{
  "d_mlp": 448,
  "rope_base": 10000.0,
  "rope_fraction": 1.0,
  "attn_scale": 0.113,
  "tie_embeddings": false,
  "extras": ["some layers without attention", "local attention windows", "exclusive self-attention", "capped logits"],
  "init": "uniform",
  "init_std_o": 0.0,
  "optimizer": "muon_variant",
  "beta1": 0.93,
  "final_lr_fraction": 0.1
}
Each number is 500 + 40 x the weight over its row's rms, rounded and kept within 0 to 999. Layers, rows and columns count from 0. Numbers have three digits each. The size before them is the row's rms in percent of the matrix's.

# q: layer 9 attention query, 256x256, rms 0.168, rows 110-127,237-255, columns 128-191
# k: layer 9 attention key, 128x256, rms 0.16, rows 109-127, columns 128-191
# v: layer 9 attention value, 128x256, rms 0.169, rows 0-12, columns 128-191
# o: layer 9 attention output (transposed), 256x256, rms 0.143, rows 0-11,128-139, columns 128-191
q237 103:574528510549538488531461558478525455448488539507472439400473528423440534509513471510493536541481568488545525511595496446517474422473409386519461493602501479440430448448517549492513536527498517
k109 097:488426508529507487573498478485545476529415538504509468456501510512511463490518520496523489502477455476593534557509449513507484522578502521531518528515490514493433472540516472511491522478536538
q110 101:483457472500487518547480533536517501518545565509514511437528451547592512486549487500497445486503507490581548494549525513538516509461501502481519507461564452487577481553475529520436470489444416
q238 104:521611432602535489529525567520562552540502526381539523419482440527489504529502522526523522470556539389500460444530491513461533488496544537504479483437474515460490539437499505495444427457515529
k110 098:509499440458442449475507524534527540469517537491461603548507523486513520528487475467416506448572516603472476506463534518443565424507485500407565516472521584513520495469519478518524510501464505
q111 097:414550521545507539515514563554577475462540407551558484534496517509578486516503554554459445525536521507552544498547441512558524556420455501503446472495498502451492533493482587476483508486473468
q239 096:484494493533483497446537539534469431466545433555464528563452491454488539485528493462474449479541550545524537437514504491480507481427515508500484526548499509490583517456461573476508494537451518
k111 096:504472509557423578502469434545464524466490442567517513485432526567572481548564514468510572490512502520437560529552460503538547526471464483511480488493516435503484466479479479484466587443445488
q112 089:524537476504533535501483491526478527539440444571406519532475442453463537494455485482580487439494545520551500492463559478517505439467513474519495481456551533504465459541521538466540495464528575
q240 107:472544563496534476539469497539413508435514510430526496496508475568436485508499488547551503483498490563558477492462482461528488500548516559520492485473542444533468460462528463506534478475516507
k112 093:473579480476532507562483490470525537537440514507488496492506463494527508534545452568485478594563510484467537511450489483556465457534460502554403418534543482459527512548488467458461469491456542
q113 100:449495579602514446507517449511459520516515466457545456491441449516466459464484438540497483452528487450526481511566492466423511513452478543518477538454458545539528497519547502535444573539498524
q241 098:433499488439528483497506538508444504518458519536482579487502566465448458517514457464487513508522559459442450500518431516553550483485543469546505489528553487618480444513538475477527494495440536
k113 093:443510559437447478502454472557538476524542487438496484511445492476511505455514459501532583453603497489490470461510455503494507522474524494520478511449395493562409493496542477480464524481495538
q114 102:521466553533463507582520452507522507446483438521538522537473484442576486569403520465492508478552526592506421492553482466472501530452433539531613455555476510484503504514469525585505482466565487
q242 097:486482461614503447492474479467560526512458587490515544456498480533514501424514554498465487491469486553437568526451558488564452460478519471461501479494544480452506607508536583488465519568503543
k114 094:484488545555434473549460443534489559558513481515552464487564461564584563498483509441501515513448531494501455496459516506545472459491500495462529513529476517558450548560470511524488502490567511
q115 091:582491497474448496447505521447504457508533539517507537504451576502550547529528537571518513500567530441407560475516545514598485443423511478527485530519506540496537532484418472548484525526524456
q243 105:476503541440522487574546494504503418481420515467496506510523485580437451519510512525431472466501506511509519430547485430495479535556482487432556474469547573531522480522486468448509543505572516
k115 095:422531522492564418465497541432541450505515475549463518442478482519443550537513473486477552505534548496441538492582497502563515414514533486495514529551453455480498500516529543567513445537496476
q116 102:423481498496453531572447472582542499550450516514548509423521533469563401520548477479503503497511461486483513537479515498575541401504490497477509406466554505486563459549463506422500523467499580
q244 094:569425453524529539424490564507458507491523554541447492457412485469543514523473473499512570519535567453511525534517503551487516545490540450502467538530562505463507506508529522496488499571536482
k116 091:511496538531474501489471454462499537458452491538430570513469536487526527540521460525454456472453467578481532492495442534514540463472484451478476423501538530426503496491524506505502539558536500
q117 103:494576534514456505511535532485578516511506503521527521405483517466491477481590524538527512489516407479478546496473493434487541563542494629502604540554472452532490434534525544438473428491493444
q245 102:459477523557508533543530514510506459498506515408550513527498486499471507599485583522522475462566596517442511474477538457412521495527535470513493520489483494498572498518459482544503440460477472
k117 100:451437450515551540461491468553444512463463515429557502459507444480561469539490503543526475450496438475478566509482458515547456479534511494445508526528497509501487442512552574508516498484490450
q118 102:519467520475487407429492469486514526468499489500468541563511495463453491534447533545526480447449548501395471496518535519514478461477451481540525455501546505468506543451515490462524473429585528
q246 098:534435475545560571507526473501492539500527470536514470448487490413403451502535547490448512476567456447485483483549481579500549473455540511517522504454509495517498496497471549424478480498510545
k118 088:474504467476525490483562496438512493445439561562505566532519479492545466507504504424496421560538405553425468644535443507486446515538423492556439505489511484454516533532503531483502453464495530
q119 095:491485478515514520528474521485479460535488510501520470525483547489497504509542533568478480502518489456425516589470439542503541547486573521469373556499486536497549460536477552587464519603424482
q247 098:501538482434505531488547495528488522537436567495484487541544494542480593507488534439524532497482534532483518530570536469471498586443473457465498475502517494372570449579465502408548483518457548
k119 097:477484494494527401464475530517484417541528480504479482508480538475501533515538520552488436453555452590463554562438479539528509547478571422452493566471559457503474540476554532497428521528559449
q120 090:483502505539519533462541591522512508425489476517530472467566537467520494529455552551586430505530467512480465491492545474494515528503542410510463477510544495511556466548491520566513535532574504
q248 100:537544521492536467486493516518523437480525467549416457506473512522467559566515494507498478423515570500533502558543430532575551517529536485442487491554486481591521488451553474444419491506467579
k120 095:477451480513452446527541518516443541520468470530544424451477527538516517533475448546465507435480587487508556513540442564464438471527526483524492517465526512580564442490471552518521528492479475
q121 096:464423459484521425512545508498519537484477533480463456424447446505473531415498540548512482441523437544528487527459487549514580486546461456436504510474439490471513487437509445439489456510476551
q249 098:527503565465507502492518510442476513613495438480485487468526492493490530439548409551511475499536452437455541511483452510560490563499485522550490439499517519526464451577491526468542514496490519
k121 094:438513510619515488405476473510551462555517466525427478473470462484497532510470507490454554495493503516493473502510567461500526477528525550556446550518487505504464499524450560404525508579541552
q122 101:558530484518423500428471481481465516539479524383504530528466489486480521411562519480518510520536529446429402480501450498514525467503525590532507495382519537483440536494454537573511519533591459
q250 106:476550468466517473530479509511500525500521498441542532530546486474498527504509414530531498467532540504563443531523473516452466486486571507466501430444485459520483471555443485562527512502454507
k122 106:464515480494480493551575517528544533460516495501441530477506561515491481444446543435459564514499486529534494540501486447513452522495503452512537436515505529523620463462534500480544412428450432
q123 091:544569552578528515419478533523514426604525420438541587498456496573484487455476458495577615496475493533414524396592544523527484466417526545572514592529502528560487466459546460504483494510490493
q251 095:462493518569473516486499569527435414479478459489532496507443546528528560447509541553528452408446392445527487528566528470501505521520468529427469563484514478508458518463504437483504499530449526
k123 103:526392548487454603541587438485582453477503476514476520456514512508520552522529559488504535551532543546513498453520540524480443507511501424547537528539464533502600553402499573397478539490473496
q124 102:582606488502471491479531541466493447499517515459488471491536553471522461485519483516487550530518479503527451443538456457502540482418460523543490394550400441498511497437470556551477506480507499
q252 101:537515487378463482536558538549498505486519483498522514480526472495480461467479485462562595531480489465453469473529526518491511551502547519518462571482553561561554426481459505485464481515438518
k124 103:540538508520515507474572474479439454388476430480447517482507487543484499567512481478537510480486485484521541494449556528393525550480513509491553455536429484532511461497476482480437512486526542
q125 100:550534424478531508470542500564520549467546477539429564546542470496516511520564514505512515455595465530494450559512485441522478494495537480475518499509504507499530497542422506526558562473501535
q253 097:503510550494419522495538564483449485512533465513561507543531529498501492525464543492483457432389528503480466601534547504578549532480477461517498486518519492437537447537493530554513584546558446
k125 096:503480508488491528533535556454569526509491430517567404504472533527568558497552471528489468464499487527413564585519536495510459460587486523523521508478528423460518491566492519513475495554504552
q126 102:508546461458479573508472435489479495482470461474492536470497471505545506507434406513509566521532399554525477491533546514514471451430496476520522495494537515516503456544441454471503417515520578
q254 102:529475493483472515496454510513484465456528528513470428508543427522527559454523545524484565554555424508565536533470510464475491506569446471478534503470459444420443505483463498524531492494463525
k126 096:484519467398511482496468452532559463530479560503502535474494509501504479516505426502574533507523502554489474589536560499427429446432510463505513528530528487496510430475527515480487487469436454
q127 100:455461552548516497484497475457498484569501494503523478479552535491465482487521569581540530513508482472461494456513492446430448511469528494513504550495491532528488473539526553602497550562508543
q255 098:532557478535525525451433434465554436547424529452491525426475442523506508510517494548547488452503502463437521493498485408449520523515518476580434536526455560546485545514412502509507452456562494
k127 098:486472474448440486496552472424485458544489523490585524467500439460487524445445509544471551498569455465577545559513549521469465468470537483488502498487472506492488588466546481557509436451518476
v0 099:510572467521603443458551482400468491443590531531447486474480483480546509455535521576421481467497584503539487553492525488458469502540480492441493555498513465514572518495502543490538548491430511
o0 093:532564484472462490432527549459510573521464568567508511541532498466598459483453432538500520500537516490537556478499514544463512506467532457545491547574485548549484536514508516535470506464423540
o128 101:476494442526496546550527512395464494414601459517459535487443507492493520493526528464511538507508523435534483498486489484493537511435493455508492515465460478418573502466515550484473493570626476
v1 098:516486429480459499551467485460503530584494517441558465501570533411490469549552506499509522521428484496503461473415514448481572476444545451509512499508466497471515525473440499544466549489450531
o1 097:511525463524484573607490461501562459563492461515530522494524499492549481489504525550530482494527508498466522488514517533495418497484517437508524467500483501523528475497529579460537479515520549
o129 107:573511517412506522491483498519524433569481513521594460542532466494521549466508536473460451461486470483429532453484517491534557482520530539427522468490516547478470543464497504527438476455485458
v2 098:551512489532493512433613502472533518450522510484544500574509537502486475523478494469535525513505447511487487588503457505497460472459509480409517462431523449574514482490511551476506478511482458
o2 092:558574547454546482466476515473558527460487482463501502533461498486523434505530517464457508480552521608474474537471520458461474534490422477455425482577550577487538556458494520410418495488491402
o130 104:407526542563467524500518480524400541413528522449489528525513617521512496521477459460592527529460478477493540498508485522495603465536518504526469505405452403558545459476518455490555526520506475
v3 099:614503496523537520468504516498580427498524546517484423477462512488522482529461509563456519457441492443520469407515453516538517522513470466487549585442487465468496530497548497476430478548500409
o3 103:552500541515451505505539455481518424461484497451516423480539489468509461578502535484543544463514529562485498473457500479462528485453472498534509494529537428527457503527475493492429513535472499
o131 096:419558444515489473481550499529495391466502530494480502593491522458485526496441575493499503551496528501522499496526503504528490490424518492512507565407489483518455477518502523504461531475498464
v4 099:478450502532580499413471546545553532456599475516536537502503492472464531505466585478466577509582494518512483512444467462447501565508567537575484499495528505527441535497445557492490445516544515
o4 101:417443562503519564482434509559486533402496473444492517448546606535454509558468484427568477457495490475528494589508496419515572479483528509514536514532528564461515510493441505497548561473520475
o132 094:532552472440514414449575523476477558567543475496498472532537546468475527476507436436495483508449596470537549485531510483576497566543458550518530477522513432506542586474485485548534498482535498
v5 100:484505519408539491540509450462392547492514529456517523524545504510483549440453501515490419516481473520563542556576503515500472442559447518535475522499584409495562560537449519501542471496520542
o5 088:529509447433527493570477529560497497457494512510465509488521460525455550452518566532409449549493521468524540529514494549534457482450517530514597532469550502467436454509554569474544512481477533
o133 102:503494513494384528429472518487497549482491451523430441512565502483509488533474431504488525506588466534493534570547510517445540445529507476545494566454487507493556464483535510528543525524567508
v6 097:451469509479428496525442467481501465549576507505486552588523530517568493515461519455463480483514453476454506510500502550489505495465468462519495587490497455474479561453435490459498421501480504
o6 090:465466546422473450478531452517538479471491543551570527514500483516491478442473441518513520514490490574494525524511515478504538530467498540439554497484543509400486449401416478554455534450554483
o134 100:486484483533471467486484457466450531552507442487531472558556483529495500530479500527435465552544540399531492469453618459513514471500542488513475491443524480595551541547489430443552411476469477
v7 101:551511538531559532500595518503502529472521554499503488556561529546546470422508532572443527496462610532507449524520472538441483506512446485437477464426584527444452514472471460511495496524497576
o7 091:561561535523496494559550547462490500496488607506497480478500520510552521450478468467549466503472518496520516505416496495539492475517465555534499477479542562492551557449522488429518508506450437
o135 105:448521467443469559483529424546433529543542513489473446526500456490451463491515491455509514514530537418516460528494512434524504541470480518510505433437489522485464522481478558519485428511429577
v8 102:479542533544516456497475523559533517486522537502526530526539488511518513453528503556537447384445549547428496519547443486424470511533542473591509504543407611530488480447545446516477470503497505
o8 098:521490499546469455520523486474538496429587559598441550516534568546493471468436550534576463542558565590502451564509484563516511437510536551534459519531522541420562599533453475537531517471518542
o136 106:550463491541492568476454552451555488562430499537543481515432494524511507462488426452506467471555495580514502455468503499502464530463482503463476525507554506560488434507460492545513500491529409
v9 100:569559488506540487530439571462478541522564506462501468546530489519466513514479543553497446523603465525513475501525576453467472531516485527421555534487472445538484505555504511520458531461487546
o9 093:514495466524537520419421460519505439454470522536442504500474504514543503494501464516474514442433441462495595491540446551554595461488502493424409475567540516535463459509460579508497534512513476
o137 110:462500451474472533521538576411543502459521469581519527498477538514492497566548543472508478531524502544451472559456546489502454518628516533471602515545477491510494564441447466447508482528518520
v10 096:490445454493544516488448550505487500497499517513477570504520507456453544548492500484447491583542481503490489511498463542558500537582532568501442484459508479436543498474462523513457499478493532
o10 090:442501472485580504509470498532518488564533457468518546558463524528475524457472443494540540445514533445543514497569445489502430459491497496476501577428495540562543522509562558440518578509477496
o138 101:450519520477458548533515467602464484511478525542525499496477480461511552547504461500513514516560473402525498571489551538470528530509490501527462475509525478435515527477438540531540502552514540
v11 098:494524450490452494475530425489528475493495485506531545481489509532469410470456528502467454483532504501491565458503466524564481440543504527512510453414500440451460485429513524575493504466444503
o11 090:546567511516471453519432469506506383482525555545544499556535569436540493566508474461514490558489479610541469513515443464528575502527464517528514549529508510464454516412479483574433467485480475
o139 113:455486517553496501501542510531526492470447484517523555484468531542507447416498528482442468516515570502511481509551528523524494505486472481543531428471555420376509432514537503494546528463544395
v12 103:547561596472508519503598487524484496462514504468472508564470477503469509463533532538531467575466389472520461475512507457423534543463503554521495474522616509467481515527448502482513427541503478